config.yaml
vocab_size: 1024
qk_norm: false
attn_scale: 0.177
init_std_down: 0.0
optimizer: "cautious_adamw"
lr_mult_qkv: 0.4
schedule: "wsd"
decay_shape: "cos"
train_tokens: 149900000
Each number is 128 + 32 x the weight over its row's rms, rounded and kept within 0 to 255. Layers, rows and columns count from 0. Numbers have three digits each. The size before them is the row's rms in percent of the matrix's.

# k: layer 4 attention key, 192x128, rms 0.0432, rows 25-45, columns 0-127
# q: layer 4 attention query, 192x128, rms 0.0453, rows 26-45, columns 0-127
# v: layer 4 attention value, 192x128, rms 0.0254, rows 0-31, columns 0-127
# o: layer 4 attention output (transposed), 192x128, rms 0.067, rows 0-31, columns 0-127
k25 091:150111103131099143146143153114127131158207108161100111119151077114083137130110077065170107112157196128171166091107152146120103112109131094170120160126113171139117112121142126069127109160166156095063152124165103137059113108185099123144102122096102109132080104129151132152106110094145134049126136148145073135079195129128153065162112090147128177160149100144088144190184189154089113153192
q26 082:112128152141144180116091165121151114119081149135090087094120121147159093091120118094161105129159170088112131194090020082103126124130127103121118115159110088114085199116102095145122145177108081137200138176169141129141123117110093106204097165131135134146137170105097122116063163172136154141169128079117139138113149128170138124117123120175129134056146169194134143143079139062131073142076
k26 097:150141125150085151121125110153147118140163153100061147093109141110122183092139140222140148150143129180111088124121145087107099118184116109078122153100145095088091142160125172140109149094108111118155154131139102134134099116164181133142079178149114166143166130092086139088181191120248118116101151142150144158155072164114121090140121119120171037158102123109127147052089123128178105124112
q27 081:131081064133145142103145127119118085138148093096135107172191090110136105076097126087071095109146127066101159164154083140158080165107106085168119076151192173125148149124112092117171106205110141121155180123078124087129179115139137132141135130173131091075138178100117112140156094130147141192148137104076114112131100152088099141154120174106160102123107154098102126133165092161091215169169
k27 099:146114201191095149127139153187124153082097096132134141067129151187116116122114097134116127160128125160111188186108080100142222109130152175148026128154167094148105132105140167082119157101157030173114116137055131112179116173139129109145145145090154154121140075097137140092131099116135124116130125147121087153122141132087141141156069139172115141103155110158150144111141102119169091101158
q28 085:080129109087173111136125131158117102162183100109143149106150155134085150159117083151117121175119182119119124155143182152120027230100116106138156129099072106125116121133095145103152137141065168139144085146132107150124136118128207149128113153125139101147129126160063128082148165113120105110066152075144123108199080137127088107126160130088083111166102118175112115113151180193112177085102
k28 086:106079084101140144125171095118122124135129115137189118159148150098180102132139111171192075098102125090158100181109119106153163122105146121126143112157102167141146097097198070116163126145127080147068128102117010140138100130064146076154072148113138186060166116136163129090176120127186095117148147085121131079099124094142146132085156150180112145100173117104112119141176139151158137114154
q29 085:114139109081142126134100143121040078136188102126118123132135046091125116167169116204156130139065113085105093137119105112125105125149098150189115239178145094103122113108104145114151165127121175145120144131118101097127127129128167167133128100159157124067085109107104109099107160110131092115116100179193056160172166101170109114110135096131090150129138152158177139126130167163125178077151
k29 090:155106082143082091114154086028154151156106114111131105142133141115128099137101094166151127139139073138107142167172137160132147151124210079122096093168100148140119099178171106103074113122130092100138182123139077133076134139153104072116056172082170190072088107174171133141152110142071129113177088089101165150192130122097107129114151172139171128102138124116106144160140112094139162092130
q30 083:196061129110169145089170079099130174121113117119139152195098146109118068148123137170153078099122114150147180123118140127107101106115155099138082124161155145149181148073078099171125119098104160094137137125118056093113139173126123060144115134146154089124166130162137134122146097150156086069179154121097133129100134130055133139169111152073085143135146171076115083175178092108155194171147
k30 094:128144205076107126153105146090087153085125110114150104131120096164099118162086158090136137170123105118115083111116140112187163103106139149153157090142180061104093141181129182142113127094112141129110138055097165119152117057146123125147213108097103174118160115087073188155131075099091168163095110165169113103105158078143125108123092200143109157080169164165117152168131114112160129126105
q31 090:145150142075161181163144233196124076147107125174159145127175164123128114080097153116141090167069132085115200133105147138106140114096149149089159154126127116142076097080139121124155132052128130124128139131123154118145106167097136110139146154170107121142166122102083090078114131137086171157142105134117082106120175129081138163143120108108146114156155136101188065075095078096097141123213
k31 111:132086130151090173124140111157132128130153135110135105097161086131116124141171063109105099116144194175145126109137122175142106130161105097202083121122209158133153186210092131116109169111136083120113119119160078115063124084149143108118149117132175115128106133115207104089159118115156112063107137073144086135130089135094098176164150138157145097177099109064050155175128149159107140140099
v0 098:172058107139064119157044091086083116148080193093175139134151173157124113103141133150086146122152102160158120186182107111118150164146102102154095130155100134134127170168148151128164107108143111134138124116144072105119179171155140189158110169137114096132109117140110124111160107112100135194083103115193094179166063113130117117086119096107138117108189119124149079134164154091089183079158
o0 100:105119154139112191186079168120115143107161164150124181146052100180129163137118120114137156128076122174150148121110133110137150120131174124097125077139135085053144127145134135121060086145104118102148129113081149123116159074106088134104184133167129138124102120074202085101108022139092133109163168134190166125091109099171124137146144138113140109098171147152133172187097154156114073134165
v1 102:182121152145125114130102156152142175118178168135105170094139090158138160092144117151122092123158136158054121167078102103118162156132122140147124084136128110112136055080185121091164162153148135149150158112189155103144178168106060122106108163093128134191068090166147083111152134081121100173068154070136108095025097150097112123158120142141120116138144155163143175163165113130141146077142
o1 103:157105207168133169131105170140176155112129135084167095081095149172122133125103148131094118160109095142110138140136134079128138105155149126141096068120128100060118111126117161175077154114129111070205139120111127092148132104116123139168105151191147096159129119130183095132052095189094162137138109123141118194143062125111126195100129098146146164073110053141144123135118170100063103121178
v2 096:111130090108086138179059121122109123182084170098122173143109054151113128133095150085138087158106125136189119083208130117101110185113076130120131182153159068140109117156151083119122095088092152081136171168137141059152117113142104165148101158107129147169174147094122174135118148110195109086136128122113113118195163146122140132088100120138202098157115080121075109144169128122112158099169
o2 103:116139150081172147138103186120139102106138118191097177159072151144143125073119117127129120127110156132140145073136150167115206104106142150147153110116154079078192115153143111119088068087132119154087193085108163140153142128120109112107200116115111163124178179076049168104141083097138115136121064126147048134100146158131119125163196126113130133143169155121120078112137077160145144171101
v3 090:114161078093086071169112106156142103092084158101144159125100146062109129096126126086169150182085109158135169160170120134118181151136112104101147093084113115164118069114108158125062114189152101078144140128155059076121155096112080108118135162104104083205146155139128168122182161133062105134145171169113091132125125135104170121146118059131105102053126120122144181122148110148084141116135
o3 091:133165181101140132155173156105166144168138092132097162136071130099192155082101142162112075143134180164194157110155111113118131100143177116178116123142147123046105078121120151164133130151126142106158165126115186127098163147188131033097071057138106178113090144147090098139153090174174131109116100109151111181158160149143143103136144130131068078088123131154116124107088116082111145111097
v4 110:149152131165174107168176105145089152117133104179089112085126181111122184097092113104175137126133131127052120220123108085163131125154139128130129140138164119136113123126188241139084165087124151182158130140141123168164136127168149071113086142087126117082106121080118149154122119104094128101161113158099078123160141094130162109078163175137125109089137148182144070083074096127123078120126
o4 110:162093119056125093087136084131158181142181129120149108173136182136082111188157129152095137173130109155157117123157130089132100165126056087127140127133130160202096140118119182109186124116156137089100102158148084095103157145133147117128107166122103121098053098187132137127171189082093201174091147136178127127116133124133148142096064142118116120116114122165129135160119096061174074085100
v5 107:063115113106154133164168096115124137161057153092150131108056087142111117139123107045147139109084087115086136146155102147156147125126109085132087134142133130127126130135207152141117146184123125131091150175128124108165137103120158145116132135084082125134143150204117176151125104129080135153065061158115097119142138099123191152025126138170148136179132054116112083148156068126101099104103
o5 121:192130152140145125117122104130116201153151067091073154130096115157181092108148128101180134087109095160139199090117128094153195125118105102147160137126155100148129186146072138099124137130166067112173122060100192113072151108124098081144155130121153109113089189098078120142110127060129127119141127165141054132135130153178148102152156136097125092125172083127108146165139140115169175073100
v6 100:131120122105124133114117138134208135115089099103119133156156085176133116151103127106116100094131136092227095145134137123132121097082124107094145166171123122096099122110120144137146128121083066200166106086132131192131096105125121135149206091167078053191109154068164137122144107130185052068149113117095170120116159156095077115156095157127133116109084079109106138187121141164109104161141
o6 097:147109110162110191134151114172077060191095071125144127137200129122100154140067139133152108120106129103050094145154142153141101135152171126119111082083153148128152185138137082125125119133103142208178106158100172112125119123142105128116141119153125130101160156117120107132081148192132105141089074106088124114132191118051114129157083134117120098161145161060106064128155141154117187169184
v7 112:095135109115125165137114131085144147156085092079087152144102086122122097172128127092167106126112101113135138095047126100133102139086081118174102153178157074133126183128173105092157095056113134175126135171108134153163176119095134108177108154149088137122159136199122192177104136121079125174156150140127151143147177067114108126015137153124119079132102160105103113091163109121103089159095
o7 114:161076109076145183116113075121144134172153109170116084167131122096111111155142144176156156099126108098114146073158141102128197156090114107156104143138145154225166162079152082135165089159151118140081155093152161105112089140139096192145126155103103101105103151114114140074114087087128123100130115114082048097132133148163120123147155121078136175186149105137083067138104080184173143146104
v8 105:156092150132116158140107122091104139120104165088167105168093056112111109099122112085095099130150114125119146094136121166141104153138112081128108173160158073141125118127222121079143140118135097109112143132150136103181189104120134175181078089072142161200131135178122136124140184138135130022083096125129095140188113101196130145046075103133122154160107098100122109160165115108120105128138
o8 113:136127153091160124155118150176126177106124107134064169120055115179133120094144163147186106100096127110161154097053172137118206107077123153113143124131120112100139146110131085111075143111144090114174188068078158121127146125140128096119172154148166100128165175046130106119080130058083162112186119155143078140109114160142093108147203139141183106155152108120118123128083125150153132094147
v9 088:145120108115104162094191147171189084115104129109141132102141166118137156168142070109159094070090147116086102151090111099174114169107134176136143141100098116167164156092128128141148104174089149148093089078143146145166163104108108157092138129172100090183173138064109090179109115139149165105099122085162138039139207172156129112103144137100071176111110115144153170103078151173142157150109
o9 096:167107105155165109158172113140108116140114120100129112083122112102098131109142118137108136066128122110071151143153154152178094132141137045113123134127107099150176077172108078111197193130144085139136198134111205074116127067179085134148101125140138132125134108194103129136120108182111120129094143149107102150166122117122120212104123075150138119136138156069123057101129143143182119215162
v10 094:145129088150131102161100116152143199129081160143138127155142212181118146087160113124084139148122175114059114140078105138125053113124173130159131115114112224091110169109195132175125125142088114123110133120130162121140078119145128115093131094103175075101149120087102149122122150137123106075089104109089123069148160149120130129130143178088154180109151160129150239159132093135148120183136
o10 096:130128119144164169152156159110172072138087128124136135135136149119130123123106064123113098153174091113085197137126172103158095121105035100094228100109123141166090155143105108086149188174155119065150107145134126111097094129137176115143162120108155122057150144207074078093149138140085154187156144103059133115146105124133178131124107125180158120113132136132144088136183124135091099146138
v11 103:092109194095119114149133115129099129110105067121123135141110071109138085183123136192077125167114119111149156188128132152112196110151141160080097111036062153142129094120154144108165162095138107209180139109156130174134145116073084150109119196122097128092114152159122127135083083153157163164120126127101156068042143140106151100109107161128129128107120164136105120187145111158104144076139
o11 107:119155132183142143086092078112159147150141177164142104123150126121156181177118143115118119081139128152082123150123139111124111095171144104168074088112140107082122137113115182141141091138121138111191073116101142132091137154126181099120100122057112116185064088137149177170071145151076131098176113165144078157178108104045131150110121093110116151129187068106140104151102159161119209158159
v12 109:112135110100121146132093072157177128097139089144098133130107138225120142173116178174130108117151161125149114077089169086135105114134132169126147160078141189095112110114100119134129130116130076178116147095106144152126102126127074082136164122079124133182115137101141126135126155135131137069199165135056176144103158172079117074165115152119190147052154168117086133167139104180127161201145
o12 115:114136134168133115114110123116190095146124111170137089160227157088073128158103103171130117121132122083102125129145081143137134147124144125184169053091116162144144124104115116139174132144111182137122071148177097157140116171127156148107128108135122106097155130169028119119121188168155084162109115114055132104144180144022141139112140121155107137151110147101130074102151145135080166179094
v13 104:113136170160134131097148155112089179161163184117106114144118089099125088095132115114154159142133055133100157105134102123105141119121122090139137131137129077144165128143214118120177125138160141106119146158100167133190152099098195116117103117095179127098205121147143148172111154072093133214086097107154098124075093087140160160105159115128131162182141107156108053106211094095073152121121
o13 108:111126154105117153090121120120121203090156110086125141114086114157163111121150158116120122120162109143183170099074158096135152114119071170158148196138162097134130139087092121135089092122134077125160144095144124136128141095078094129157176161147110111109109151075173165132104054062140170129157187157169104130117070170201110126123192127100130114101168092155120174114111114157152157031099
v14 099:137145134155131124186122139138118164109145120129117122107148166076143078109121135142138116122095164144077106196164131143136157120184126142140108097080118109134152148108088146145139141202120127147125130141096154155093151203079138123180175117146100044014122145183110142142144100132123116223045110093134125065081142179133131123108155135127057136114099108111162084132108125091117153099141
o14 101:101089140144106145086122094104102157166141155086142140098132102142212144180104113091103136172139116172131130145141170082139086120148114097093127113130136151091099125124093131133137141137067111130175080113142187125114112043191128165117106159103115133136069129096178120148118119143120138115124126172187154157157107105174182162092001133134113168120176060154118192143143110159135106093132
v15 093:133103072108118153136085146136126163089127085122141091152114041161138130137123088133126168166132159118172082136162094109105149145128108116110107088109083110138118143170148179112164083137139057165128100139110080157157147137135135170182153086173089146117059114213183148105158086143153120233082126147121119138087089147145119118123132080132153127123129115107159175132192118157113159051142
o15 093:138107169110086149167096107141082116132126184129155167174135125132177104175105121103129136093090123164103134094059106107140151097127103156078126097105122128063116153067137086135055113156089157143201132105101174150121122108145133148156129114149157104157111172092202120129088038172078122074167107141131150127153116125096171121167106131106084095082195158170145098155100181161134138150138
v16 103:073105179078135106160204122106142104119078051156128150097090147127111124138119095087177146088099081143074164151138161062206132126175138115129111084174132077184097122164153184147103135143085082189108107095151109129159098114109123103121164127075123125123090151166153099132093115129142117173173167146119130128115178069132118108068137079168108157173098110129155168149112112124116133100096
o16 102:161096122094152110095174077125138140159173140099110048129173130105123077155151117130198147077141118173133124095137123135153140121163125100123080114109116110215109145147142150090153167132081145119140117114112161174090154191154113117169067090132104111144111088154059133149118208081135144121054121144122094131152189110121117147117141165055139116146120123123087112126119201123211129115102
v17 104:139166167188156132062154128141101099148199106155139115107203100085136075094166122184079111104146121134084155131075093158100154123144124128111128109147118138154174164113165161101118146158114208067145117114130086140129185137141175144105100096140117188101178177095114106109104104144137185144152077042161071113153135116127110170097173105126158155121137154171152106116088113114126144122178
o17 113:150166120160162078087121116136113177091123165093155129126067108139103147123152162101087152085109112123140111142123159136128046099102123131088087161188123105089109147113135152133160102095214129108142136145155108147190124082114117109095179155140084105158090070138186131117190106113101180158164185142212174121126084108164095127078133104133162153085110121076131170128103144146171137110182
v18 116:113134167103101093104102128162084097134101048148084122112137125175151146147150131130104100128134222132076138119072134088128062115141155115114122145164138155092160147104124143153136105110146125190070145110117167161138057149112176084110147197137152180106105138122135093072085063141148148180137112090112137118104180171163112090210101128120117098113186184104180131146114100107114135150123
o18 129:134122093169135108112082154113142065138128184142202055148201119118103116184085091140137191069184070104089096137123110103139134152136137126120151073088141158175107115116165114127140097148202085093165088148160124143137100123133110151155142119144106105160119080144063162177096180169114114137137161141072190085122099106098152111122109155132156179089115099141147149109134178130098096148117
v19 108:172109073129111111145161038099144135081166095121132116142139187097135151134121106120095121119114125107177113129121156148089161131160178134107138113139152232114113180135117077139120117099124097084155108100120114158039158154139107149180137110143161133127082098152134133093135155137117138088125224135138158081159097155130105135139142114060173121071142140130188123078120067174144173105177
o19 118:096203094153129098172153111092163069105118119154137179126076133109160163165117113142097088173130140138126153138095132131132100124131152120112140101100095158105120120093151107134152148133114182107103103161142078118131102159179188132103104119107152099086133167134217082103171060198113105092166151108126148138098137057122161095083102114157087121146078192128148094193123199142129084127174
v20 102:142139106131087091121159148146104130140129143159124128142102115176094137090091145133087113143109048101079146149118073141152105155127075162172106172168117131081139097079172103100141104077151140146097128136154149126164162144125162095082061201078165111075147111112112146089129126149119116226137115153154139118163169145110106118064129131119068094067160182176135121106156096113091194173131
o20 102:117126095165143098118061169093249161144153122136165114124158170122121174158111108191124136086162135120121160106150134082137164151096070111128157102100144105154176133117144113154135082219188107097079135120131095060100119096087107126153110109205113152091059108127078133133143112091119164136125173126137125157097075155153148141117088164123148185112170108126117105112111097122137108164115
v21 088:168186179151093173137191162061147119144153169129109096148136160126183087156143167072188128074128111105134153121068138139116159142145150114095146078121103092091119130125079071103152136149118139155142140166105107116119101145061116086090164079179151119113103114073129110125151119148154079166181125131130183118069174126157139147093136131092080091138107099079140109076132117087137046143143
o21 095:091136101142085135054191080124146080181149109096195099142159093134171181133140112121132131178199126092095104171179141160146130166074133115185066142138151127162079153112105108151148128150109105150081145139122161152154127148116095139141136133124101098136166132110179113100082152083107106098047080148089154166083111111112095110114068150127117152213118073119134163115161133137130156125163
v22 099:149123151138170127117097122132139118131133132110113140146079046128107146074133121144136131109177084099074089137193060178137115163087126130172087193170132040102138153163209136178142111061150150144104117122151130146122153135098131132138111106117121118101171130150099134170145102156138104168061126141120118173094075105180105156085085149118088172170128112103145131119194068133086082126109
o22 094:103054128116143126130075188189073151163092100128119108096113113168131095156109165131166081095125134151163135127097142125171195133103078134119182129129140158179168143108127131140087131141121078124161133104074148080088100085115105149140130181154145122106133144083168133111073139079078143102188113136167097093154086118195194142186118123107182191107139152120082117125103144118165156084163
v23 090:101150145118096098105118156100124137175125117149142144121105118105152171140089041052169175129082111096192149097101139170124112125147085176081176089100130145137170163129042100075096090089179142131067090121155162140093099142129176152085117180118094175102135105069131173127146108110123112207125131101176134095121114132173101138088170136127104069141116103116174116145106146113097123136120
o23 090:107146101117108089141136099078138126104148128155187137107146126109137129092157148133142216084198151151092114101134105137158157167126125125086066197142110087102157103168179112180183081154141113162056177114140147079084113153119070157129121100120145150163065138168120132161154049113133121114051136105073171147097114154125154081120125097098136124113147136167120134148128184174110127114160
v24 102:109130136095156132145154138102096071126122097142134097148143058150187151114144132132088084130151140098123103092093180152161087119095095169135133143167149118126114133125171113105134142085145099132132142141152130110157104094125124110137092141087090169190170108076151102161068116159088101010119083096129129174144148133154157178171054158121213153149139129147053119153138098156159087181099
o24 100:140154134138163096100140182167112128085078108115104085149177129170072105119147191093163115089080098070122124104112121144096147140108165103147153131134117139171163134170072128126113107102177133131159148101136113137148135174106160072092178170120144079128183128129078150140122237136102101122148129179117108095144141157085073092102205137108209125122103160093157088087126155157120162121140
v25 108:114089143119147066123110089133137131137067109170119188100128045107083134166137133136154156202131082152174137101076144149159121151110140132122109098112100066165170102068149075108154120075141124129151099102132154112130190152161067147111113184095111166169073087093124124122140144114102097044100142124127147136125124141178108134101141119124216202121142120132101141127168114173111155104162
o25 110:158155168127213164138151191092161146119143146149108115093106158092139130110117134161142136061135148140145153076150138125145173104175158128133069129133073119044170096141135150170165109119113171151131104111116108101110110147133179104111153106122128126163127135133126103146083066129106178150147144050097044149116122107086118125083179067142125154089091139110161048163107182161108140173155
v26 099:086064136076146148113115086068096154128101119159124111148084111119156165205113144123190132127132187139166129085094147092116143082119130114145121108101156155170167166126148135030215090127149131141096151124111167186122162153121144131175148194100143119081078120173134111058097164141169135153124165044161133084113106173164099118145128111101154137137143134136135113120132149107130156087096
o26 104:146195154151143168123121088139160137106153172171161162084126112089109094159128109104137180083138101149095103073045114070136173166137121149104111091087062127142144122125168063142156104127129126119102104137164155154161079121099138194145155143070188123131134150089132165178057095122130141109120186140065115149108118120100121137096147086110127168117105096157134126167126177219103115154123
v27 101:127191122123109119136160138148191079109126110151121132176124111111142137034146083141105152069102197098116154124083102188157137126096138132084108081172145131117151105166070110129069174150161162071142139098123124064123143097110155146095100153119210131179080154082089087114144152120126170069180160086135094119166116159087142147147160103116136089124101138136133152116136115127093127189090
o27 101:156197146103158088172170140180181113145065100094123089077132127143139200097118135118145112161129117099118111149153109154090092126146191171132105166135127113068126113150213109154135161125223089110116149131111135099122102131150092046099083153192079157090133113192145107147153144097127142122131133158107147127152136114179075093125134119122143124132059124106112140064155159092138127155143
v28 094:142116121127174130122117136122076140160118153108135149202118070121121073133135113046147104121117098140095132143108147128130067124157090093061107176190124028149135114122152105155108113140138121177103131178125051089144068058105173168108118117104096133099188137085101134143124133141162112141152101153125154154131187116121154120098147088151137085174117065072094122172154144141145074154135
o28 100:129084102093140118103119132128100054121136111135133106146145111108147131091146134132164133093185138120125128101153188178155163127102172138138062156143153162159070188140113138093107123102105076198101186092080148188130170168140088074133155088161104124144113139082092135133114127040138171143116103153110097078130120143123124073157158194101158120168199122089120128101164069113177147107130
v29 110:111153151078086129092044112185096134123140099139109131134173129163142116074098149206071094164157135098096123143125129144149081080132099133141160207119129186095113135137087077102144100104147144128134162170096134148167118110181163100088087167154111162144170134068099111141126115154120202105141091069126108126131146150114147157151079169145158070083152111173089157148137091098135186138146
o29 123:120171109207159131102091151144164107115125166162138103173144136140100147132103135138083163136115109085080108154105106143070107115119108143198183079130151115076121129114119097117147064130209154088130115141180119085157093096101152114089203171134145151097121079110075153150183153119121105174182111172118153113166096180146143114120144128117146139075155163091178139081135061117078111133100
v30 122:137135102101141103153107114196187110106151192161127154110180184204115130131111123198123124161125184167127085141065103121099133142124129141163109130067107155081085112147089097135088147152091123128133118121132138148122153175138063093141139059165079058168119111068135160143165158100159068045144185125102106105094115157124128157163103147106117131132112114116100154132091142184160137140128
o30 134:130082151144128138167177151141127091163100133119120155101129134096090091119136152135107078221070168137118127164174145143098101136160088128122200088130082130104126112147079081119147175122087188118129109141127112074168090094152132174117089148123159162117154124178104083111120112212118123193136042118094151164143159163074167164109093104166091125132105165115134089105153093111082137141153
v31 093:180187154098112143129082141146142136092190097153125114177124151140102103103080141102120128147106141108126094180174094106065088163122144177095117063145110151078113126119151175118127119090145175066123096116120138143100074117107173160125109107164136085107155148105145076048172142100092116119114190099178147085134097152119157140217152069082137121089166176159163113143143127113119146151168
o31 094:072157126129113076138130124173149082094096140137189168145158116143137158143114118146049106147126146095127104171077189138154047151138139153106149110110148123090132158082173133149040126112120120089146142170108095146142123125138100133136098119102081160091131130114182141179166066172100111152168150131144173119108075147164129181087073140126120108059103166137178175160136190089121110130166
q32 137:148142180102087164165178170111100139085140089192125119173141146162103094075126131092088068155161068066125156148137063173084162179114164076090158083165114149122138154180153167137097129157122089078088152137134161121111151126185101107091151102103107112155130102124117129092112124161109186130110086171148127076064135187120130089154153095102168148102126081152145117116141143166161133167136
k32 120:137106197088100168160141177120106098096143116178083159176168153173073091135125143110088082173172119081136110167154112155105154169129166086155189099169125111091178143136138172134087189160106107119104136150144118137086122082185117074101178113085114144141158092135080172148088077169096155133114098132174118116085124171110099115149180107079158153104077104144141101136162153117164139144097
q33 154:131113150076082154132163159073118109089132102173109150177152135150099087106146169090083082173168109098103116125136099168087162167092175067137170080162125124094163142178165167141106156136105058081096182148152159156072141109175103083111168094090103138149130083156127158140103104162092161121116124164135100061100154164104135079187141106097158149093119081173129104140143159118166141147141
k33 077:130062203102107154137149169101096128116140147172092159144134122133088071149117151128115143196130111116136120140172113163139165146122187100160199098146141116070162178165136196159070177155094115157075149169168109155087120080143088117086139147103106113155131115119114160123105056134115159153121103142173055123131147186075107092133161098089117141111069087147150104121145165118143174142117
q34 064:134161110147156112155092150204100125121149176121120148126132097148124117166114119147147129155093108163191118092128117125171120125134063194116161169126197107156127145114053104101134128148109194187125119101103163109151155131118112132131129192147183095085075125088104141076107112135115128166084130118139147191106042163133127169060135138147066090174119166102135128107120087080154122116059
k34 146:135158072187163097093104105156140169139122133089182095087099108107172162109121105127142153079100125181126131098106141107164091123134076162112073152121147146156076093084115094143185076136158152140175106105096120098165126178097155151151099133155177135107127171130179079109178174086164118124159141120095187162150100089138161177110081173151113097158155170088077156094101110126075092098156
q35 067:166129159163179138055117112116094091126081133118118143114136105098096167081161111151165191093142166175153079128161130072149112119139120129134124129113068117153086139092126051076140125109143150101140146119150200212124121177116137131169110107078154161062118131125118103216134173128081160114159101064146112147166138168114153117118142119128102087175171136159141154085154135081095141152096
k35 235:122110177077098171168132163106090094086135109184089165139156141160091082131128156107107088181151125096135116163138122166106190146118158089142186097131120098097180165172136159119079195111086109135087149162142139146093129067175086099107184121085106122135138104123095164137085066164093149138119098145163080085100132168094105085154195085086135146100096105150161098136150156120161156156112
q36 084:128162085179176116100128083179134131159127169129148106107092069093157123168130105141181192108092148188186113075141129107168111100131105180117071203107101157136122135099072077101160094139147153166155100087120133076160102181107145173138090148132165098091098125066128112122142143117140102133133152113134111178196134136183142140082090147179068116161141160103141187128116131138121096108120
k36 086:117119161092076149153167204118117104082150117135099193155169146143119125118145134118133108180163099068087142158090082153076155153097183077148147104150138073120137141201145184139093147159113080113072167172146148155100139094156125092095149130097089134140129109158129161122113126149113143123117136182155142092072165167084101099172172098106178145059115096170172088149134126135133188153140
q37 059:126162143194172150142129078156103138105108126145117121101096137093127121202133098163147167076077109172212110146064089203123135094130084178109097207102078166092115141125122087114110113109149163165112084142104124042134132114125154123090119155150123090111115170087083102098142096125121147166143101098145123165139129133167115133084176115190119128124134186100160134113084162183112121095123
k37 100:109184073175140102113103114152164158150130118073191100115116142112174172114119082153134143078073115155117172128091115084143081135117090171106074146124166145186076089097121096137179076151152149148160091103080121103153138169075163139148116134168156133103116168129146112092167196075175101109130148112085165160139117082156150205102088151142120108163154140120103162091116108136067101116140
q38 156:108144103183186116120111088198136131151103176107148109067108107107158149164108101156153180106074147183165122099101146104170109102130114192131084188099155128131118103091084075122156106098162187181174082108108106109166105161103160138141087146154176092068112129086144112088148116103172096128143152097125139197161113105132133167060114159184095107158156177118120159119091117129122125099127
k38 038:118126105162161105089111094165134208119110098144155116089190154130131146091163135149086148088098099193169143095136062144127125186116060131092099121162174120175115149141111071151157161075133076194099079125115134115134126168165131122102139053142137106108166169154181136133185162067208151120130127159097111113107187081073125146119099138135158129116143150107119117115148116145107122145169
q39 214:123097159092083166154163151085095110093149100160085158187165139148096086109137159130103085178162076073117113140131100173088164143100170070129171081140117116097145153182146186114087161127093068097075173157155152150089137091183104106107166108084099136158137104171129164133123100164084157139120133171149100097078143160107117090175171085101152148097088089138145088146165152124164139144120
k39 047:129158047147163075116122063135143154152104117065176130084068123070174180094129110123142150062097144173135108124151159092140122131122116148095084178095184137163092089114128052108173118117184137137135093132102150111166130188095139122165125104188129084112116171150150083114183138111181072122155148135091155116138112054113165120095102129129086136150139147091110160093129111110118129157147
q40 099:067106109118062118101102121103139161152211105157141095141136074116122083112149156133122114156120154131069162138106138117126125116215086187150118148174166147117118092100134097101114116183122150129146170120110145110127109090085086188096154088131120141172123080160125145254110177173105152099114168130102144150147112136151092095111080186105068158164132178115107112130141127105146140142099
k40 112:138143134098156101159172085082134099087126155129092147120100131080107135121095144100074139076125107159086041142128163114142122105170154106141106094165062142062150138113127145197087149101158156099169137143169103132097131101110088080156103139060132170142157167129115124112118187077138093136213144124151151150163085169208145157136134132143141110183157132165138139074156118112177156172121
q41 088:120210129092107124127139125121105094119085082121136123156130082079083129110099124216056144117107110130156143181121124169117143114094163100132129105140092144133161137107088193112134107126111096187178161201133109108142116152092078145148164173114161160095144144130134099107202171104161122134166116131133147116063061107187124159129137071140203160144099112059161113095148124135159144122112
k41 094:100189133135147114172128113101111059155149149096078075155080169129092143086142140105163118167112056184157155103161103131096074094154078119109109138153190135169104152178105119121169146090172123108121120103123155064135117141068109143195126113199101120088167119160134096165103096183125164154097122116128163092096136133123132166110092145131146110154171149109119106168059155095086096113080
q42 088:120112157140117153157127131080119090192101151100122139109165131095151131040149115120117043082121122191157154138064139100152154130093098144160157161131097186080169082175138115129117186133137113059169119102124135101166116127114170122091130114208124147113129117157118113107072130135162146099130222122183137121134140114116099115066153117161173097155150155115080061137108119129119153098081
k42 099:058098123145130154135155184151099140091148108071074123128186190139088151154102144194092157115124093133151143146170170044177107143158102091130139109130118110138126142095145163132088136143141052165104125121136153142199109097119140093119075139144135110168194143165093140135147099119132108087088144139106101114192095063105155183171167102109120161155129107106057125126141120168145105187134
q43 082:093153075071166147113115147159117122136087097109162107136133096073134100156102138076142138158124117173125177141131121126106208101167179132185134109061111151099127136120027144145167147086168158142180100084131130173167126120157117149061143176122167050192113068146155077080135101127108137118080161159158108167148115107131111137132154171147128139126171130111090082174138133124113131146145
k43 086:108075159108119141100125211185118134132181145061160138159149188092083122108112165168089115162132110136136129127124094135067114178062161155135116158135213137078122127126128157183078172130098129120117157123145114109084141121094175096074134143096086146159163136176137084111121121128060171093145135170146100101152100157113129137092122141079136140118112071100125064103103087110103156146192
q44 088:171098144200161111184136107099162127084135128112068138124100151113141149181088138103115061121164116066129155143163177093104147102163111158189136115137068136123123086103124142123105145152126131085144109118131093192091114158156125132093098137131067094182150161131177129155056093087091151116139155120120119092129161091150127152176126183170160147086136112165143120183072112180060184136118
k44 109:115115116085174135124086114186173111112149073094167134178192128160178071151084174154129168085111168139079139122145128102140110099103092136119126164093138113119119146101116083123115078121070148120125156152137175157121106110177177115103102145129131134201126153133123098072126154131103114149040122095121077185078111188145107112090111124222123106117116144125133133159153052156115125178134
q45 088:188067113110151103141078123125155164087142151164146150107121169118156118211094092142127100112166145093143123093130113095102150076155177153113136134118102117128135136098131118150149106077130111108165129123110205079115128092214098090147086139067120102157058152157138138109133146118126083097109156086126131129124147097113068141154166146128076173155149145195091138208143144061198122153139
k45 092:113124083150152110113125118139140113158162138104196127101101107136109045139169085139134147129106216148169103126131106201114148091118162180133161122067141142091159154045118110086139084082126139092078116106172103129120158088093135109098134072145148156167133147109126088127085153131080144131123161172061149124174128118153050109126187149145127130116118120073124205140107121130150161134078